Weights of a small transformer language model: rotary positions.
Each number is 128 + 24 x the weight over its row's rms, rounded and kept within 0 to 255. Layers, rows and columns count from 0. The size above them is the row's rms in percent of the matrix's.

# layer 6 MLP down (transposed), 256x64, rms 0.136, rows 125-149, columns 0-63
size [122 100 123 107  95  99 104  89  91 127 109 102  85  95  83  94  88 105 113 116 107 114  88  89  94]
[[135 126 116 128 155 119 163 117 120 118 146 142 162 131 103 132  89  87 141  45 116 116 132 164  91 118 126 141 129 149 128 158 165 151 155 121 135 106 108 106 133 109 129 155  94 122 171 172 119 119 107  90 138  94 123 133 140 116 160 162 140  99 145 129]
 [120 102 128  91 148 105 139  95 123  99 128 110 125 160 144 136 150 144 145 105 119 143 180 109 105 114 148 132 126 168 105 132 114 112 161 136 113 133 160 147 152 148 103 101 152  87 126 113 138  93 144 164 121 153 110 106 159 126 119 156 109 128 117  43]
 [164 154  95 133 119 132 120  92 129  84 117 121 135 159 133 130 175 130 128 137 161 146 110 176 106 113  94 132  96 151 154 137 123  83 171 125 139 108 126 140 120 108 134 100 175 144 104 112 171 167 147  79 138 142 118 139 126 103 147 127 154 101 110 113]
 [135  94 150 106 121 139 103 174 129  93 108 159 145 157  97  99 145 122  95 145 107 165 126 108 154 119 152 144 151  52 164 136 153 127 144 131 118 122 136  96 140 127 137 133 134 129 115 114 112 113 109 130 126 181 118 107 133 157 171 124 131 134 113  73]
 [130 148 116 153 106 115 120  57 128 144 106 124 114 116 120  85 146  71 148 121 143 129 133 142 136  99  82 100 104 137 149 145 128 132  92 161 142 127 147 184 141 127 104 130 123 161 139 173 116  90 130 169 127 158 129 130 164 133 127 122 145 144 125 160]
 [146 128 133 112  98 165 137 133 110 136 145 176 140 142  74 166 116 118 124  88 111 160  95 131 162 108 194 118 135  88  82  93 123 134 145 128 129 104 159 143 100 142 157 111 139  98 118 153  82 103 149 141 117 129 120 132 113 127 122 156 126 141 118 124]
 [119 142 106 162 155 128 152 144  74 133 135  96 109 154 102 130 106 112 118 125 138 154 115 139 186 122  92 124 123 188 108 118 134 122 101 149 151 108 146 106 109 160  81 141 103 120 116  95 146 138 187 140 126 119 115 140 125 136  82 131 138 163 137 140]
 [150 108  95 111 127 106 134 105 144 158 104 111 164 119 100  98 135 150 112 172 139 119 143 147 173 122 128  77 141 103 121 136 157  89 132 125  99  64 136 120 131 100 137 125 116 131 152 123 168 193 129 127 138 119 119  97 111 117 128 172 138 151 118 122]
 [128 121 127 117 135 149 150 171 155 161 133 139 132 132  89  94  91 126 118 153 132 129  98 119 110 161 145  97 120 164 106  90 141  87 151 129 162 140 112  92 160  85 119 124  96 165  88 126 155 142 142 132 139 150 149  91 145 122 108 121 133 140 145  71]
 [169 156 110 143 141 110 138 154  96 144 114 127 129 110 148  85  96 141 157 126 175 105 122 120 152 135 143 150 130 182 103 139 180 132 125  81 136 152 120 108 112  79  73 139 150 150 144 124 157 129 113 133 114 103 119 125 159 121 118 124 120  81 138 125]
 [140 151  93 123 129 147 100 112 145  94 122 130 146  69 135  99 159 106 142 112 132 131 120 124 128 121 123  87 105 148 154 136 139 155 136 110 107 118 134 128 132 164 120 103 122 125 156  74 105  96 196 112 127 123 104  94 164 152 138 173  94 140 112 152]
 [162 145 162 144 121 129  99 105  93  84  93  68 116 126 116 132 114 129 137 150 127 142 135 122 131 136 124  97 120 159  79 127 142 142 123 130  94 113 128 145  63 168 150 170 135 122 144 141 137 106 143 104 165 104 108 130 150 151 152 135 168 109 128 100]
 [159 132 102 148 142 170 125 182 114 117 148 143 153 135 127 133  98 134 119 112 123 142 154 108 111 154 149 129 127 158  99 148 139 111  76  97 163 120 161 166 146 111 142 138 128 101  65  94 152 126 136 111 116 151 149 103 151 109 107 141 130 126  91  83]
 [110 126 156  59 163  96 124 135 136 123 110 179 142 113 127 143 153 117 114 103 135 106 115 133 158  96 108 124 156 117 108 121 136 141 146  98 166 135  72 157 149 143 118 121 160 127 107  77 133 177  99 121 146 147 149 144 134 111 102 106 126 118 146 153]
 [115 156 120 117 150 180 134 144 127  63 100 143  90 108 142 104 150  95 189 180 119 140  84 134 125 132  79 132 129 102 105 112 123 152 139 144 123 123 124 142 144 129 178 118 155 146  98 115 151 115 102 102 133 150 118 117 136 127 147 116 109 126 116 142]
 [168 112 140 145 127 175 105 144  91 126 156 134 143 175 151  97 126 137  99 124 151 147 127 110 132 132 143  92 135  94 129 143 123 133 150 120 129 173 117 119 151 159 127 110 137  98 105 105 122 155 124  91 104 122 135 127 103 104 107 195  91 123 188 130]
 [139 121 119 125 135 142 108 151 163 118 155  91 130 136 104 147 128  97 163 151 130 128 102 101 132 125 119 129 134 147 128  97 113 123  90 166 138 106 151 167 102 125 131 141 144 145 149 157 161  69 147 142 154 138 143 128  96 142 144 152  83 207 123 107]
 [104 138 148 135 140 124 113 141 147 124  89 139 119 106 127 159  85 107  96 101 121 151  85 151 100  83 137 150 121 126 115 121 123 140 161 164  94 136 167 111 104 116 148 110 112 126 124 156 156 133 116 143 150  92 132 127  95 167 119 183 146 144 183 154]
 [148 100 132 120 123 145 157  88 131 120 137 154 167 122 103  97 107 108 196 130 139 109  95  90 127 159 166 130 151  94 114 150 157 141 117  94 156 107 138 112 164 132  75 138 103 126 121 139 109 138  91 137 104 135  96 128 133  90 132 120 161 133 108 116]
 [154 157 167 159 121 122 148 145 121 133 104 149  98 143 125 136 106  98 140  94 101  54  63  77 131  98 107 113 138 129 142 140 116 153 126 183 134  94 119 124 134 140 116 133 124 159 146 131 127 104 118  99 151 133 122 133 157 106 117 142 105 144 139 154]
 [167 115 113 143 174 142 124 137 145 105 123 124  97 123 123 140 104 148 136  91 165  99 129 130 117 139 130 155 173 111 139 129 144 109 155 114 152 148 117 140 111  95 116  75 149 106 153 140 154 110 179  89 110 155 125 126 143 136 128 154  74 132  96  82]
 [133 146 136 105  75 123 145 163 123  86 143 122 121 138 132 131 120 151 156 126 116 123 152  83  87  61 134 113 133 109 151 151 170 129 107 166 131 163 110 123 142 137 105 152  99 127 145 135 112  93 149  80  84 146 136 124 122  83 124 121 154 136 137 139]
 [117 118 113 135 163 117 157 120 152 143 155 123  89 129 141 134 187 123 129  79 144 117 177 132 145  79 101 104 115 150 115 122 170 139 112 110  82 160 154 152 160 120 145 110 123 134 165 144 133 144 178 115 154 110 114 109 132 117  98  95 108 117 134 123]
 [102 155 119 122 143 173 156 152 113 131 151 137 181 118 122 131 124 128 155 109 121 134 104 103 103 138 127  99 118 123 118 125 157 135 100 151 116 133 158 161 142 144 106  89  94 187  84 121 115 151 137 126 173 125 145 163 101 128 116  69 131 163 132 109]
 [102 101 146 112  88 118 120 163 122 175 161 120 145 170 145 147 114 141  85 125  93 164 113 112  89 153 124 108 107 136 131 154  90 105 188 156 114 118 119 150 146 101 108 139 125 129 105 124  97 109 124 124 150 126 128 112 154 165 108 168 159 129 105 125]]
# layer 6 MLP up, 256x64, rms 0.178, rows 126-149, columns 0-63
size [ 99 122 105  94 106 106  89  92 109 111 108  89 103  75  98  92 109 105 110 102 111  92 102  89]
[[153 145  87  95 152  98 111 119 130 134 120 133 149  96  99 102 150 116 121 136  87 157 140 133 104  98 104 114 137 174 135 112 148 164 137 107 157 113  87 127 139 133  98 170 125 136 155 170 117 150 102 104  90 113 137 152 104 116 112  91 167 148 155 152]
 [104  97 192 129 121  78 125  90 154 102 140 153  63 120 143 136  79 117 130 148 112 124 143 171 100 142 134 128 124 133 137 136 145 137 143 130 178 124 104 102 132 126  89 146 124 146 171 152 112 132 114 116 139 124 100 149 137 126 161 149 137 121 154 100]
 [120 145 138 135 152 139 118 133 101 141 143  98 144 102 114 173 135  74 146  52 135 151 199 137 122 136 110 164 101 174 136 126 134 132 127 115 115 125 114  98 101 120 116 136 101 143 138 157 107 137 144  88  80 134 125 153 128 133 142 123 100 135 114 131]
 [107 133 162 134 121 133 133 156 151 111 141 136 135 106 135 181 124 121 111  97  83 137 168 156  84 145 154 129 113 134 156 136 110 118 166 116  98 118  86 110 132 140 138 156  88 124 127 103 139 170 108  79 131  91 120 129  98 156 142 118 156 111 172 106]
 [ 97 136 128 126 178 136 125 125 157  62 130  76 123 143 150 185 127 123 127 104  91 133 111 176 109 155 164 158 115 135 158 154 119 169 127 109 110  99 119 129 127 156  96 160 119 113 129 140 129 148 100 148 128 139 136 144 113  87 154 139 121 127 115 113]
 [163 161 119 117 153 109 114 147 143 107 163  95 101 112 104 127 106  93 136 132 138 172 138 159 136 107 107 110 126 113 127 200 158 178 112 120 124 164  96  83 115 138 111 161  97 124 135 134 115 117 123 139  97 130 141 153 114 144 165 122 154 112 127 101]
 [102  88 156 145 179 115 132 132 170 108 117 139 143  83 128 154 149 154 131  97 109 128 103 133 134 155 165 187 142 155 163 165 126 130 151 120 116 145 122 124 105 111 122 137 142 131 110 124 139  85 110 155  98 131 117 141 158 104 160 110 147  88 149  94]
 [132 114 160 145 149 113 118  91  99 116 110 108 140 111 172 131 152 102 104 113 162 106 132 161 106 112 163 159 115  89 127 175 143 171  73 109 117 140 151 131 109 136 132 176 139 126 162  96 102 118 142 149 136 131 131 113  79 119 146 127 145 119 132 165]
 [127 132 156 150 166 116 165 120 148  83 171 109 124  95 129 130  98 104 135 112 101 137 137 163 117 169 153 151 102 137 133 162 145 140 101  77 110 134 132 108 103 156 117 187 121 119 144 126 122  66 130 115 173 120 134 123 148 122 129 130 160 112 133 109]
 [150 157  94 130 156 117 116 119 175 122  94 111 134 116 131 128 110 118 124  87 138 140 130 166  78 121 122  89 113 114 116 179 169 144 115  94 147 137 169 122 149 121 124 137 116 102 125 125 137 146 144 151  81  76 109 135 165 158 133  99 139 107 162 145]
 [101 118 123 136 121 101 166 124 146 120  82 114 136 141  93 135 142 109 128 143 127 124 162 118 102 189 148 174 158 166 155 114 150 109 111 107 126 152 107 124 102 100 146 152 110 120 171 122 126  85 101 130 107 145 145 100 120 137 156  72 125 112 153 152]
 [ 77  89 142 142 143 115 154  78  90 136 104 112 117 129 131 117  95 109 100 124 138 100 138 150 135 107 141 170 114  90 142 116 158 131 114 155 138 129 144 137 144 108 166 125 103 142 159 143  68 142 119 143 132 107 147 162 139 139 139 116 163 121 113 188]
 [141 132 137 123 190 107 119  70 154  98 106 145 154 101 140 141 111 110 145 134 122 112 124 169 151 111 164 116 144 103 176 149 124 132 135 100 143 146 106 114 149 125 131 129 135 111  85 164 169  96 130 108 124 120 122 148  96 119 187 104  99 133 133 145]
 [144  72 119 159 108 104 142 127 152 160 136  81 160 182  93 133 118 133  85 102 133 138 131  94 121 145 151 158 141 179 118 127 116 100 116 115 126 133 143 136 131  90  97 158 127 136 149 102 108 103 175 131 116 103 110 145 117  98 123 151 154 149 129 133]
 [139  93 169 107  94  77 157 100 160 136 106 105 152 113  54 121 110 135 154  95 111  94 134 166 124 131 137 111 116 166 115 148 134 144  96 128 154  84 146 123 138 134 107 130 141 144 162 137 150 137 146 100 127 117 140 113 156 146 148  90 130 115 117 123]
 [132 168 134 132 159 124 164 161 114 120 143 128 138 132  83 128  93 124 139  96 113 113 132 142 135 123 110 110  88 112 143 141 152 133  90 120 164 152  99 133  95  87 117 123  66 114 103 148 175 174 146 101  85 121 156 138 141 141 143 141 165 122 125 131]
 [104  82 119 116 137 112 125  98 116 121  67 129 163 117 105 147 147 115 122 114 142 136 179  99 122 118 145 129 143 146 134 148 159 151 122 152 124 135 152 109 102 111 105 148  99  61 156 150 154  95 164 159 105 131 131 103 121 135 114  96 162 138 116 161]
 [111 149 112 130 129 123 168 153 133 111 112 138 112 135 101 136  86 115 126 131 154 156 138 101 103 136 139 114 131 148 160 118 144 120 103  77 171 142 107 116 124 127 160 118 153 147 105 182  95 101 135 122 157  82  83 146  92 128 163 136  98 137  84 154]
 [153 106 142 119 170 102 139  68 157 135 105 136 137 167 121 170  75 111 131  68 146 121  97 154  99  95 129 126 134 114 164 133 147 138 152 128 127 153 181  91 129 129 146 125 111 138 122 103 112 104 141 121 110 124 123 144 134 118 132 110 112 153  97 157]
 [127 139 108 129 119 142 162 113 127  85 129 124 150 161 110 127 148  87 116 119 120 155 148 162 123  98 125  90 101 164 162 118 155 132 128 119 127  61 136 107 125 147 127 149 113 156 139 142 102 117 131 154 103 129 128 155  98  77 140  65 144 144 154 159]
 [136 114 135 137 129 103 131 150 130 118 134  81  64  91 135 115 185 115 136 106 133  89 116 133  90 119 106 102 143 111 147 166 141 168 150  98 129 145 153 103 156 136 119 158 108 163 139 160 126 135 131 142  96  98 146  87 101 110 146 118 105 147 114 155]
 [154 119 148 145 139 112 150 141 126 139 158 139 121 118  97 118 108 121 149 144 140  83 126 132 105 132 106 151 133 141 132 169 109 140 159 103 126 185 115  86 106  96  98 184 137 107  99 112 144 158  96  98 141 107 121 145  97 147 176 147 116  79 136 137]
 [ 99  90 106 154 144 121 149 131 137 114 113 149 124 100 102 131 130 126 157 113  87 131 166 107 109 114 118  94 125 116 189 154 154 137 113  95 158  77 153 149 136  91  96 129 142 152 172 141 127 105  97 139 125 104 152 139 182 111 129 101 135 135 146 120]
 [170 134 123 141 159 147 110 127 128 128 174 138 177  95 112 123 107  89 146  92 133 145 152 153 131 127 172  96 107 135 135 155 140 140 135 109 107 167 114  85 131 121 122 166 117 140  93 166  98 101 108 152  83 110 150 109 116  95 114 137 141 119  95 130]]